config.toml
norm_place = "pre"
init = "orth"
init_std_o = 0.0391
init_std_up = 0.0452
beta2 = 0.95
grad_clip = 2.0
schedule = "cos"
seq_len = 512
doc_mask = true
train_tokens = 148900000
Each number is 50 + 12 x the weight over the matrix's rms, rounded and kept within 0 to 99. Layers, rows and columns count from 0.

# layer 3 attention output (transposed), 256x192, rms 0.109, rows 202-255, columns 64-127
28 90 40 57 52 50 49 37 27 41 45 58 60 46 48 51 51 52 47 58 45 54 64 46 57 60 63 40 47 51 77 54 31 53 52 47 25 56 67 57 39 60 54 63 33 57 42 40 59 27 36 41 72 53 43 31 39 77 70 71 70 53 37 40
51 40 54 49 77 51 43 49 40 40 75 43 52 47 55 48 37 33 60 32 54 51 43 48 68 60 56 47 28 27 45 33 65 68 38 43 47 38 71 45 56 56 71 62 69 50 46 60 31 58 47 54 49 22 29 57 52 72 52 42 48 41 44 53
44 62 56 58 59 49 45 38 69 55 45 49 40 46 44 55 54 41 35 59 43 44 59 65 53 40 58 46 61 67 54 23 43 70 61 38 60 43 54 58 46 45 44 47 56 62 60 47 36 45 57 71 70 53 19 31 53 56 41 39 46 51 81 46
70 59 61 64 56 43 62 53 51 53 69 63 37 49 42 45 44 68 41 45 57 37 33 49 49 61 51 67 50 31 42 60 50 32 42 56 37 36 36 59 54 67 55 53 50 23 53 36 59 67 50 50 67 39 41 38 55 59 52 48 51 36 29 46
41 69 49 51 69 49 43 50 50 29 34 54 54 32 64 57 35 36 55 43 51 64 38 42 52 52 55 51 58 50 41 72 65 66 72 40 60 38 32 48 58 59 60 62 55 36 51 63 65 63 58 45 39 58 65 70 53 34 69 50 50 39 52 53
50 65 54 69 45 51 44 35 42 46 46 55 36 49 47 42 80 43 70 48 37 49 42 58 44 39 43 59 45 68 50 46 57 73 47 69 43 57 39 39 77 55 51 49 31 63 48 42 57 46 55 62 42 46 54 49 48 50 64 53 58 37 65 39
34 52 51 59 67 47 49 57 49 49 47 55 46 62 49 37 42 61 40 40 26 57 37 61 55 46 57 29 61 59 55 45 74 45 43 28 53 49 47 69 42 61 48 43 42 39 37 44 37 45 57 66 54 60 41 54 46 45 53 36 38 42 54 36
43 28 53 25 33 35 45 33 60 60 44 48 58 41 43 60 29 35 30 51 68 46 34 66 43 39 49 53 43 47 64 36 55 51 50 46 53 48 45 66 49 43 62 49 52 51 53 34 43 49 43 50 77 40 48 63 37 49 50 49 51 31 44 36
29 44 57 39 49 67 67 51 41 44 52 64 61 46 34 46 36 64 54 64 70 46 64 50 61 52 36 42 50 57 40 54 55 61 63 56 62 47 55 53 34 23 64 46 43 63 33 68 43 42 51 60 53 58 59 42 37 45 71 44 45 59 74 40
53 62 42 41 31 24 33 71 48 36 40 50 52 42 32 53 48 48 37 53 63 57 47 56 53 59 33 58 45 44 69 42 39 55 31 49 55 67 45 54 60 49 44 50 51 41 49 28 47 29 55 37 31 47 45 53 62 48 64 65 35 59 47 15
27 49 51 55 61 37 49 26 74 55 47 30 35 39 36 42 42 38 42 48 36 54 64 49 49 44 33 57 32 52 35 57 43 68 57 75 57 74 42 55 52 60 63 60 42 57 42 38 73 57 49 42 54 46 49 38 78 70 41 38 40 58 27 53
42 33 43 64 48 58 53 17 53 65 64 53 48 35 62 76 45 53 47 57 75 61 48 42 71 57 54 57 66 76 72 54 26 35 61 56 51 58 37 57 48 52 19 37 46 44 74 40 35 55 24 36 35 55 59 76 68 53 34 68 75 58 36 57
61 58 47 50 63 52 54 76 27 43 38 45 59 39 50 43 55 54 79 37 64 50 60 39 63 51 50 55 56 52 47 44 54 54 48 49 30 61 47 31 64 42 62 54 51 65 49 41 37 45 62 53 41 58 48 69 48 65 36 43 46 49 52 17
44 62 45 43 37 63 50 60 60 76 74 46 44 51 55 57 54 40 53 96 57 59 64 55 47 48 56 48 44 51 81 60 58 36 49 44 36 49 36 49 56 63 35 74 41 41 68 53 45 60 60 46 53 51 42 38 39 47 52 29 29 54 51 32
70 59 55 46 41 44 42 72 64 62 42 45 54 27 37 60 51 70 64 45 41 59 48 60 26 54 56 33 59 58 45 36 56 68 53 49 59 44 56 52 57 49 48 47 57 49 55 53 32 41 56 65 63 36 54 32 39 42 49 43 56 39 26 54
43 64 41 41 43 58 31 39 52 40 52 59 51 70 44 51 46 49 47 56 61 61 37 37 46 53 38 31 65 52 53 29 58 60 36 65 57 64 60 45 42 50 47 42 65 43 37 43 52 46 55 29 44 27 62 45 61 67 64 51 64 31 54 66
53 61 56 30 48 68 52 37 48 62 54 38 41 51 51 67 40 75 60 27 36 46 53 51 81 47 61 44 52 59 34 43 57 41 30 66 48 59 33 40 70 51 55 62 56 50 40 57 35 64 61 43 77 24 59 36 55 49 25 73 57 64 43 53
57 49 40 54 43 51 27 62 62 62 49 64 52 55 36 43 50 46 51 60 54 44 39 39 48 87 37 38 71 50 35 38 37 67 42 56 44 75 58 37 46 41 64 75 49 47 59 62 82 33 48 40 45 46 60 50 48 39 41 40 42 28 26 40
52 55 48 57 34 39 47 41 45 49 44 48 47 32 52 37 50 44 49 48 64 46 43 21 43 41 54 56 54 56 50 68 51 32 50 56 47 50 42 44 38 57 59 60 57 49 56 67 35 47 32 63 41 37 34 71 71 29 71 57 69 40 47 37
44 76 38 57 38 48 28 50 37 50 31 55 30 58 56 37 65 51 50 43 51 43 61 58 52 52 62 41 40 56 41 33 54 41 54 56 50 39 50 51 54 48 59 52 55 40 26 43 63 46 63 50 50 48 46 35 63 39 51 48 46 47 56 58
68 52 41 62 50 55 48 26 40 45 46 67 67 50 50 46 71 31 39 45 29 69 65 50 74 61 41 51 32 38 61 39 32 42 48 65 56 45 48 49 53 33 51 55 60 46 37 57 75 55 52 56 46 26 61 59 51 40 45 41 46 55 46 57
62 36 59 43 56 50 51 31 51 46 51 55 39 64 61 28 41 39 57 58 77 63 55 62 61 51 43 45 63 28 50 58 54 38 49 48 41 16 58 53 39 46 44 55 33 63 57 56 44 55 35 40 54 69 60 57 48 40 38 40 61 28 62 44
59 55 41 52 72 35 42 44 43 24 32 47 44 42 29 45 74 61 56 31 47 62 36 53 51 38 55 64 56 52 64 62 59 65 34 50 40 41 46 52 76 77 49 47 37 47 42 38 50 68 60 55 44 61 71 61 53 50 38 39 34 47 72 55
60 34 54 55 53 65 71 47 32 53 70 40 39 71 18 42 28 73 44 61 44 59 49 49 31 49 54 40 62 76 45 61 58 50 49 54 41 56 27 53 41 66 55 58 55 47 37 60 53 58 47 49 22 32 85 49 49 37 49 31 42 50 38 59
57 57 44 48 48 50 50 66 42 60 66 55 45 46 44 37 47 65 64 27 41 55 51 53 64 62 63 52 62 64 46 51 75 61 52 42 45 64 46 63 50 41 65 21 48 37 37 52 72 55 47 71 60 52 44 44 20 27 54 29 61 45 35 53
27 31 42 60 41 59 57 42 54 33 50 50 29 51 28 43 60 47 29 31 42 56 55 48 37 36 40 39 40 62 46 59 47 65 66 57 39 48 38 65 48 52 32 52 65 35 66 34 39 57 61 58 41 50 40 41 73 57 61 31 48 60 40 43
42 62 37 69 53 52 50 41 70 71 57 26 69 52 45 64 56 42 52 51 44 59 46 69 31 30 73 46 33 76 41 61 27 47 26 52 47 47 64 45 30 62 78 41 50 73 70 62 40 58 67 42 36 47 60 50 49 52 32 39 58 39 74 45
74 48 50 46 61 49 30 51 40 81 47 51 53 47 56 40 58 47 54 53 36 59 53 52 52 40 35 62 48 44 38 57 62 51 58 80 57 47 58 63 36 66 55 48 38 50 57 57 46 49 56 51 70 56 45 42 42 49 45 27 35 78 49 49
45 47 51 51 59 39 30 42 45 48 46 49 44 43 56 63 36 62 54 66 45 59 50 52 39 33 47 63 61 39 51 42 54 45 43 52 45 42 78 64 38 47 59 47 58 58 37 49 59 58 55 44 49 54 46 61 64 55 55 50 30 50 62 42
42 36 50 25 66 66 46 73 36 71 60 50 61 44 72 39 54 39 52 42 46 60 69 52 64 48 50 69 59 69 25 31 57 46 53 54 38 76 49 69 33 37 55 57 77 47 53 43 41 49 48 37 44 53 56 41 43 42 50 59 61 36 32 51
38 50 56 47 23 40 45 65 46 36 41 61 59 52 39 54 47 59 53 47 38 66 46 57 43 59 47 66 53 34 37 53 63 62 54 65 59 52 43 59 53 29 49 47 70 34 46 61 58 40 48 85 40 62 62 55 57 31 37 50 64 71 55 52
41 39 42 60 68 63 68 34 46 42 33 61 69 36 43 42 52 44 60 52 34 43 44 84 57 45 77 40 34 48 48 54 49 58 55 52 61 41 51 45 69 67 57 57 48 39 72 33 53 70 44 34 47 71 50 45 60 39 58 37 67 48 45 42
46 68 62 41 44 44 56 40 45 60 42 42 61 59 52 48 52 50 57 49 55 46 45 44 52 40 66 47 46 68 49 66 69 60 41 50 43 59 58 56 52 51 59 36 38 57 51 36 68 39 41 57 39 55 43 43 46 53 68 58 45 50 50 43
32 76 85 48 57 35 47 39 54 42 49 45 29 82 53 46 41 48 27 57 56 46 51 60 44 45 43 71 34 51 61 35 46 41 66 62 41 51 41 53 46 49 44 55 40 62 39 69 46 35 21 46 40 73 27 51 63 68 53 35 63 59 35 39
54 44 70 60 61 66 53 57 35 36 66 41 69 42 49 62 36 68 35 36 74 29 38 47 26 31 52 48 60 48 59 53 54 67 36 37 41 40 59 51 49 39 46 65 69 45 65 35 67 39 31 38 40 45 63 42 57 55 50 61 71 48 52 60
40 46 44 34 70 51 59 50 66 28 52 68 56 60 47 49 54 63 48 42 69 54 43 44 31 65 48 39 44 36 55 70 54 59 55 64 45 48 61 47 59 61 46 63 57 48 62 43 37 52 53 43 41 62 50 50 51 52 59 39 61 48 50 64
44 27 37 41 52 47 37 46 45 44 64 38 67 33 42 49 39 52 43 50 61 45 41 63 41 57 41 78 37 56 38 58 57 71 37 70 50 45 62 54 66 46 41 50 55 33 46 48 66 55 52 33 33 65 56 68 67 39 34 56 16 38 32 47
25 52 63 48 61 34 54 53 40 47 50 52 58 40 57 57 69 62 43 70 76 48 45 66 70 24 63 66 67 41 62 41 64 31 75 61 52 53 31 60 48 66 50 42 55 46 50 50 58 55 56 59 67 54 62 52 48 38 72 38 64 50 37 54
62 41 42 43 66 44 47 54 52 37 51 44 74 53 71 51 55 39 53 62 39 48 43 69 55 46 77 55 57 67 59 50 41 50 47 55 56 59 55 56 53 47 54 51 58 57 50 71 58 22 36 46 51 64 68 52 64 43 51 50 62 38 37 60
50 51 28 37 39 48 50 33 41 48 71 66 29 53 39 53 45 64 62 61 68 45 45 45 64 62 38 24 48 66 57 55 35 53 57 42 53 50 46 51 47 60 59 45 36 34 36 56 71 45 39 65 44 54 61 29 55 66 47 57 53 48 52 43
58 47 39 51 61 56 43 43 61 40 44 66 45 37 59 52 49 30 64 50 64 44 60 62 51 36 47 40 64 52 52 48 48 60 50 57 66 42 58 33 46 55 57 69 53 57 50 37 58 47 45 71 52 62 63 48 51 38 39 44 44 41 37 51
28 60 63 52 57 53 65 60 42 62 64 37 59 46 49 44 60 63 42 66 51 48 29 51 44 44 52 47 47 38 51 41 41 44 55 55 54 35 48 35 39 40 66 45 38 39 39 56 50 53 78 54 44 52 45 60 33 65 53 56 44 58 47 48
63 29 51 46 46 52 22 56 36 35 49 56 70 26 62 50 40 43 51 53 33 55 43 45 64 51 50 18 58 60 41 35 64 57 30 54 35 34 55 74 46 44 48 56 37 29 54 52 58 64 49 55 44 40 47 55 50 57 50 42 55 59 49 40
32 63 52 47 57 58 74 47 81 61 49 61 74 55 53 65 57 60 61 41 64 38 41 75 31 67 52 46 57 53 44 58 41 39 61 58 56 39 54 66 53 53 72 55 55 52 39 55 33 42 45 60 48 57 58 36 63 35 74 68 39 43 59 47
36 58 46 51 36 56 33 50 45 61 35 35 54 68 57 45 49 67 53 56 55 48 67 60 54 48 26 39 50 46 44 40 34 38 55 60 65 62 58 41 54 41 39 72 48 33 28 67 43 44 61 73 62 61 58 45 54 31 37 54 42 57 82 39
76 44 31 50 26 52 56 41 29 37 44 58 68 52 38 42 42 58 59 33 21 39 46 44 43 54 71 59 50 61 48 67 58 46 23 65 52 58 61 34 33 37 51 55 72 55 42 61 41 58 53 70 43 43 26 29 65 60 55 35 31 73 48 64
65 37 69 36 70 71 66 53 50 68 42 46 56 41 52 56 39 67 53 41 59 45 50 45 66 55 32 65 56 22 36 44 35 49 40 36 43 54 53 40 70 47 28 30 73 57 60 43 48 62 40 22 39 55 55 59 58 41 35 48 62 55 40 36
44 40 61 21 36 57 52 67 51 56 62 35 59 50 45 38 67 51 53 49 45 46 26 62 41 49 57 65 58 16 54 51 23 48 66 34 52 65 57 31 58 47 43 55 33 24 34 43 57 60 64 44 66 48 54 77 25 51 48 44 58 48 60 35
45 46 49 45 58 33 39 50 51 48 67 55 43 57 47 51 43 77 31 39 64 39 40 56 40 55 45 50 60 56 45 51 50 57 35 66 44 55 35 63 59 75 50 35 46 45 42 37 62 44 57 41 60 50 59 67 64 61 54 52 43 68 46 54
56 62 45 47 27 43 39 44 69 53 57 63 54 68 84 35 55 37 41 62 54 57 36 70 42 42 60 58 58 31 48 50 42 57 29 63 35 56 58 51 42 50 41 37 65 40 38 54 53 33 46 51 53 47 35 47 49 61 45 59 83 51 49 45
52 54 49 32 42 51 51 63 32 57 64 29 39 46 61 33 50 53 58 53 62 56 54 59 54 73 47 46 66 61 54 44 43 69 54 34 60 47 32 45 49 52 53 38 63 39 54 42 65 33 57 47 28 60 46 54 54 45 53 52 44 36 52 45
57 59 32 45 49 61 50 57 62 63 65 47 67 60 51 53 70 62 36 58 64 44 62 58 53 56 52 37 38 33 55 60 56 69 46 45 52 36 28 46 50 35 41 45 41 66 57 37 48 40 65 16 49 43 55 64 67 56 45 46 48 41 51 67
46 46 50 47 44 53 38 54 61 43 45 45 51 45 51 54 59 54 65 59 65 37 36 55 59 45 70 36 54 30 47 53 35 44 49 53 64 58 67 67 37 59 39 43 42 63 67 50 48 55 26 42 61 35 49 44 58 51 87 46 45 62 40 52
50 62 41 36 57 44 45 69 64 56 36 40 59 59 66 38 71 36 68 33 40 46 28 52 64 58 65 55 67 59 46 59 61 37 70 34 32 56 45 40 47 57 40 46 21 51 42 48 45 36 30 44 63 47 55 38 53 42 60 40 39 67 43 63
# layer 3 attention value, 256x192, rms 0.112, rows 203-255, columns 64-127
68 51 44 66 47 49 51 47 53 56 53 53 42 46 50 52 43 55 50 67 61 34 54 49 29 41 58 52 60 58 40 49 34 52 41 46 48 61 43 54 30 57 51 58 35 54 60 50 56 45 38 76 59 64 64 41 34 46 27 52 48 30 64 46
59 30 40 42 49 49 54 64 47 44 46 43 46 58 55 54 70 46 55 61 44 53 33 24 53 53 32 55 35 50 53 54 53 48 40 58 54 59 47 38 49 47 46 42 52 41 31 57 56 60 53 54 43 73 24 52 47 50 56 72 45 59 42 55
38 66 41 34 46 52 47 56 58 53 45 66 55 39 55 45 31 47 37 49 57 46 66 61 47 52 41 54 46 71 55 59 66 57 58 42 53 32 47 54 56 54 49 56 68 66 42 63 48 42 56 47 48 48 53 57 54 51 48 57 50 59 52 53
48 47 32 54 53 59 54 48 62 66 44 50 32 56 43 43 37 61 57 57 31 53 62 41 50 50 47 42 49 37 47 45 57 40 46 41 28 50 65 49 62 61 56 60 58 47 58 47 50 53 38 36 54 56 58 39 62 58 50 51 45 55 37 58
57 27 47 33 41 50 39 57 75 40 56 42 38 50 44 42 50 46 58 51 54 49 45 46 79 55 54 63 46 30 39 37 36 49 49 42 46 60 52 47 45 38 46 45 55 43 58 42 60 36 61 45 47 57 54 61 52 47 53 44 39 40 45 50
64 53 45 61 52 47 42 30 52 39 60 41 40 54 35 48 49 51 42 59 57 48 60 39 57 71 28 65 48 49 51 46 55 41 61 62 64 42 59 43 60 41 64 52 53 58 35 61 42 52 39 52 69 49 53 39 58 47 38 57 47 63 42 67
65 58 48 83 48 59 52 50 46 48 52 45 52 39 47 46 59 42 45 67 30 55 61 45 54 54 60 36 54 41 33 45 59 25 57 56 34 37 69 62 44 52 41 60 44 43 35 56 57 65 49 61 50 48 47 55 57 52 50 55 58 72 52 55
56 64 49 63 77 39 40 54 59 40 40 57 46 48 39 68 51 53 48 43 44 54 35 51 43 45 48 38 42 52 50 41 48 47 38 37 45 46 52 42 49 72 54 49 60 34 55 35 69 48 62 34 42 46 41 52 41 48 42 58 40 53 37 61
24 33 50 56 35 46 45 44 48 60 68 50 53 47 53 61 54 40 48 53 49 59 63 55 60 54 58 54 32 52 58 45 65 54 36 61 53 54 54 55 56 67 52 39 47 63 48 33 55 58 70 35 50 45 55 34 41 51 42 50 55 43 56 77
39 45 60 58 40 60 27 41 57 35 50 56 65 48 41 68 41 74 60 59 45 50 61 49 50 63 44 51 38 42 37 80 60 59 52 51 48 42 35 21 31 58 51 68 44 41 58 41 49 29 46 59 47 48 45 47 50 69 39 52 60 32 43 43
47 64 63 63 47 47 24 67 59 36 45 50 43 50 65 66 75 49 55 37 54 62 71 54 61 45 46 21 36 57 51 68 59 59 55 50 45 60 37 58 55 47 56 35 35 36 60 66 51 70 42 41 37 48 47 48 39 32 38 41 56 44 52 41
51 34 48 35 49 42 46 45 50 44 60 37 59 52 61 48 27 31 37 66 47 40 41 41 23 60 50 57 46 58 48 49 64 54 48 41 63 55 59 56 48 44 44 50 67 54 54 40 57 33 56 67 54 61 71 60 59 49 51 51 50 38 46 69
48 62 47 53 51 72 49 51 47 57 24 47 39 49 63 64 61 63 67 38 42 52 38 55 60 55 61 66 38 48 52 53 47 76 37 36 48 61 73 39 59 52 37 41 55 45 28 67 37 47 47 67 46 70 38 67 45 38 48 54 49 62 52 46
59 26 40 48 45 67 50 61 47 30 63 49 40 51 46 49 37 45 42 60 38 52 49 53 43 38 55 69 48 32 29 39 42 30 24 44 60 54 53 84 50 53 57 45 37 64 62 46 72 62 43 38 39 62 30 56 69 51 48 62 66 74 56 34
63 27 48 64 53 42 48 41 61 59 48 30 67 43 55 50 64 33 50 53 64 51 51 55 48 60 58 45 52 43 47 54 63 37 55 45 54 37 22 47 48 63 51 59 35 48 50 45 44 32 46 74 41 55 58 44 57 53 43 53 26 60 42 42
64 69 36 61 50 23 29 54 48 49 36 55 44 50 64 50 56 63 39 67 60 55 43 54 30 27 48 55 54 35 49 56 42 35 74 31 62 46 55 67 47 61 44 40 42 39 50 59 51 51 44 56 31 56 32 48 50 47 55 30 50 50 63 43
29 44 32 48 68 50 59 28 49 63 48 67 64 31 59 57 43 43 43 56 41 59 82 62 44 48 54 42 62 54 45 46 51 37 39 42 45 20 40 51 45 44 24 45 66 52 41 60 48 52 40 64 51 53 69 41 67 56 68 55 68 59 40 65
56 56 38 49 54 55 43 35 46 55 59 48 49 56 41 67 38 43 47 62 56 70 47 67 58 54 50 49 58 36 70 43 64 68 59 52 36 54 67 56 47 39 45 53 50 70 56 55 57 60 64 43 47 62 59 58 56 45 46 62 27 66 44 55
58 39 55 40 61 39 58 35 60 58 42 43 40 49 49 42 37 38 54 35 47 55 39 58 45 53 61 62 56 38 49 57 52 47 65 53 58 36 36 38 53 55 39 61 40 70 29 50 32 47 65 52 54 50 51 47 52 73 62 46 51 56 47 45
54 58 59 48 44 55 49 58 60 35 56 51 24 48 49 57 48 57 48 58 81 47 49 53 51 49 93 57 29 58 58 49 48 52 42 46 46 52 56 49 63 61 44 52 44 60 48 41 39 35 53 48 47 60 25 57 53 61 57 44 48 25 40 43
74 60 45 39 58 47 42 62 37 62 55 50 45 66 51 57 46 43 42 41 40 38 49 34 37 59 39 32 64 60 63 48 52 54 37 54 46 45 47 46 46 54 40 57 68 39 42 56 41 46 46 44 33 53 44 65 63 64 67 56 53 73 59 58
52 55 49 45 27 58 53 57 43 60 69 33 47 58 34 42 39 43 45 53 56 46 55 45 46 63 51 49 42 40 41 54 33 37 50 47 55 61 48 38 54 37 63 64 44 55 49 36 42 44 45 44 49 30 32 57 50 40 50 40 61 34 39 42
56 71 45 35 37 61 31 51 68 57 81 52 49 62 49 53 44 48 44 55 53 39 48 43 40 69 49 53 45 56 25 56 54 54 39 49 57 42 57 61 50 45 48 51 74 54 46 71 80 52 67 32 66 64 41 27 44 64 43 52 55 45 57 60
54 48 53 48 63 54 65 77 35 39 51 50 26 57 54 40 59 52 55 62 58 47 55 51 40 47 46 74 57 34 61 57 58 56 35 50 74 54 61 48 44 36 55 61 72 54 54 68 66 53 47 59 47 52 57 42 58 38 62 50 52 57 62 39
47 62 74 45 50 51 45 60 52 54 65 49 48 40 56 44 45 59 49 58 55 46 48 53 52 65 43 49 55 54 61 46 77 51 44 63 47 46 44 34 46 60 53 56 28 42 45 59 62 42 60 35 55 51 44 47 47 68 37 54 71 44 53 62
40 18 52 45 41 56 40 39 42 54 50 52 37 71 42 41 57 47 70 68 60 49 21 49 54 65 58 55 78 44 43 57 65 62 51 50 77 61 49 34 48 44 43 38 43 45 63 42 61 37 45 63 52 49 48 51 36 38 57 51 72 45 62 51
44 51 60 36 47 64 48 56 53 29 58 55 45 59 41 55 55 74 54 53 60 61 45 41 34 41 42 69 57 48 55 57 57 56 47 52 56 50 54 48 46 46 44 61 46 42 44 48 51 61 39 46 51 50 56 44 48 50 46 65 40 35 55 48
48 45 58 52 34 38 45 54 66 38 46 58 49 43 44 49 30 52 47 33 68 41 40 53 54 57 48 59 43 48 59 58 65 37 51 82 54 66 61 49 48 57 50 45 61 32 47 43 43 36 44 51 55 51 38 47 40 69 54 51 61 52 48 59
60 50 57 77 49 33 54 53 46 48 52 50 35 45 46 61 50 49 57 63 38 40 45 57 21 65 61 57 44 57 69 43 65 49 57 43 65 35 45 45 41 53 58 51 35 60 51 45 42 38 43 51 58 38 60 43 49 55 40 39 38 46 60 44
57 60 45 41 57 37 58 46 44 56 64 37 47 44 45 38 63 66 42 56 55 43 47 47 51 63 70 54 51 52 36 41 54 50 35 56 62 66 49 48 63 69 54 54 56 42 30 54 58 61 39 35 42 44 62 43 42 54 59 51 53 40 53 64
54 40 41 57 52 59 67 43 48 34 57 46 28 60 51 42 40 51 56 46 50 65 48 37 40 43 40 47 61 47 40 39 52 44 40 41 41 68 49 51 48 37 70 61 53 53 46 74 61 38 58 69 43 38 64 34 57 37 55 48 48 54 52 47
57 37 57 65 47 44 48 45 56 58 44 53 46 48 44 56 48 54 58 53 35 66 40 51 38 69 56 41 54 28 46 48 42 56 46 46 59 48 51 48 47 52 49 57 73 54 41 45 55 53 44 56 51 51 38 40 30 43 46 62 66 47 57 51
52 56 47 45 45 37 69 47 50 40 39 40 54 52 62 61 64 50 57 40 35 48 42 33 66 57 39 36 41 46 61 72 46 66 57 49 49 51 40 63 43 44 61 58 57 40 41 40 40 67 61 42 54 44 53 41 45 63 50 64 48 48 54 58
46 61 53 58 57 43 51 42 60 35 38 51 57 46 56 47 49 41 47 42 18 43 61 67 63 59 35 68 52 67 28 42 53 42 60 50 57 55 56 59 43 48 42 38 43 53 37 53 47 69 44 59 46 53 54 72 28 53 51 52 38 69 31 54
51 60 47 56 52 40 40 56 59 60 55 27 69 66 41 59 51 64 36 51 32 46 46 40 54 51 55 52 52 54 44 46 47 38 45 38 52 57 27 60 40 44 54 57 45 54 32 60 43 64 45 55 46 44 51 40 44 45 66 50 61 49 38 49
41 50 50 62 47 67 50 41 67 67 70 60 46 55 39 64 51 55 57 47 34 44 32 51 56 58 64 50 52 59 39 54 48 43 50 50 50 60 50 49 45 41 41 60 67 43 62 43 61 47 62 29 34 39 70 36 50 54 53 45 45 43 50 49
71 52 58 63 50 46 47 59 56 45 51 54 31 55 39 47 56 46 53 42 64 57 50 29 58 63 57 40 45 37 50 63 77 63 46 54 62 51 50 55 54 49 51 42 65 52 48 57 51 48 54 48 46 46 21 51 32 50 43 71 27 62 62 42
46 47 58 29 62 53 67 48 45 68 60 65 46 54 27 50 40 47 45 53 71 52 60 57 63 54 26 39 45 48 40 47 43 56 38 63 59 46 36 54 41 42 61 45 45 52 74 66 47 60 46 52 39 44 55 52 46 68 57 41 44 63 61 48
47 62 44 46 52 51 31 54 51 54 36 46 60 46 68 39 40 50 53 37 56 51 55 64 52 55 48 40 42 37 46 39 40 57 43 38 62 42 48 59 45 69 44 67 61 50 29 46 44 59 48 41 40 42 69 53 56 45 45 48 44 67 28 66
49 65 48 35 53 41 42 46 56 50 45 42 44 66 53 36 44 44 52 41 57 51 49 40 60 30 29 50 52 37 37 53 53 36 48 33 50 56 42 39 31 56 49 47 31 59 53 68 35 48 41 51 45 47 43 57 50 59 53 53 47 47 48 55
53 47 60 27 50 42 28 42 59 46 45 42 42 51 47 57 47 42 57 37 46 42 42 54 55 39 55 59 50 63 38 64 69 66 41 44 45 49 52 58 42 53 61 51 52 41 70 40 69 48 42 45 63 40 41 50 44 40 66 55 46 67 58 39
57 42 50 62 49 51 46 43 52 68 58 47 52 50 40 50 62 56 55 38 53 41 64 63 49 50 60 49 61 54 57 40 62 50 45 48 52 63 48 39 74 81 58 42 50 48 36 39 33 50 37 54 62 41 62 32 49 34 63 59 47 65 51 52
60 52 54 52 58 37 60 52 39 57 47 48 54 57 50 44 66 48 47 42 40 46 56 51 34 44 66 52 52 45 53 51 64 67 65 56 45 36 45 37 47 30 33 41 43 53 61 64 59 60 41 50 47 47 54 42 35 54 33 43 41 49 59 41
46 44 61 69 34 54 49 49 46 44 56 46 45 49 52 49 80 40 38 47 69 50 64 58 61 39 53 53 49 49 54 37 33 59 54 50 48 47 50 48 55 45 48 31 57 58 55 47 42 73 48 24 43 54 45 42 53 60 52 46 44 48 47 61
42 43 58 34 74 49 52 44 60 58 69 58 67 39 47 53 46 68 54 54 70 51 45 54 26 38 14 66 74 38 55 35 59 47 54 66 55 54 47 69 44 62 45 59 48 52 38 41 45 51 54 71 48 52 65 48 51 66 73 71 47 35 55 36
47 74 63 60 45 41 49 63 44 47 55 53 48 47 47 60 40 51 57 49 26 40 50 43 38 44 34 54 75 64 52 61 69 47 34 67 45 55 33 65 39 43 54 49 57 38 40 45 48 35 54 47 48 59 62 41 36 49 45 43 54 41 68 42
51 65 40 63 44 66 57 47 66 55 44 61 59 44 54 58 32 45 47 35 48 47 28 30 60 46 46 47 51 49 49 55 50 54 44 46 36 33 33 71 40 47 39 43 61 60 50 45 54 70 29 17 40 75 69 60 66 51 63 47 67 59 49 47
33 55 43 58 53 40 57 38 46 64 43 46 49 69 45 50 44 42 63 61 53 44 58 46 51 48 46 56 35 56 42 52 49 36 57 61 51 31 54 55 53 50 50 60 48 61 39 32 38 54 41 54 44 38 44 41 33 57 38 56 35 39 37 44
47 67 51 50 58 62 64 36 36 52 50 50 50 46 55 35 42 55 51 42 50 48 37 48 48 60 63 52 52 40 42 26 67 42 63 48 61 44 50 60 50 47 62 61 34 48 53 49 54 58 53 56 41 38 69 49 61 57 50 48 28 57 69 51
43 50 58 51 60 43 59 50 72 51 41 43 63 47 47 61 58 51 49 68 44 42 62 39 59 52 47 50 42 59 40 48 64 54 52 58 50 62 52 52 41 46 61 77 50 59 44 50 57 62 54 50 68 50 61 42 56 43 38 62 57 58 26 62
40 50 60 48 50 65 38 38 59 45 50 61 50 49 46 42 35 64 52 61 48 31 43 41 51 59 44 51 38 74 36 43 25 54 52 58 48 50 52 54 46 37 53 40 48 47 61 56 42 54 44 56 31 45 60 46 44 38 50 37 59 53 38 41
57 42 32 54 42 59 55 54 30 52 61 39 54 39 48 53 53 50 57 24 59 51 61 55 40 74 32 67 60 47 57 31 61 37 55 45 53 42 42 55 39 36 54 60 42 48 67 59 38 39 46 60 44 51 34 53 44 44 43 56 57 55 48 40
58 50 36 67 44 46 51 52 51 68 51 52 38 47 42 42 56 48 54 47 50 57 48 37 40 38 68 60 33 49 66 49 45 42 45 41 64 47 42 43 70 20 45 50 67 58 51 48 48 68 34 41 54 55 25 50 46 53 44 45 50 83 60 20
# layer 3 MLP gate, 768x192, rms 0.128, rows 0, columns 64-127
51 39 42 72 55 40 50 40 35 58 59 43 74 37 43 58 35 77 48 50 61 42 80 50 41 44 57 60 64 46 37 33 46 53 36 44 63 60 26 48 52 59 83 54 49 49 68 57 58 41 57 37 53 35 51 46 57 59 25 33 28 47 51 49
# layer 3 MLP up, 768x192, rms 0.126, rows 0, columns 64-127
49 50 73 57 47 43 51 32 50 54 48 69 42 61 61 37 51 31 62 24 59 39 43 44 49 30 18 27 54 65 42 64 39 44 48 60 61 59 42 61 41 45 48 39 50 46 62 50 52 22 48 40 58 71 46 46 51 67 27 56 66 46 61 38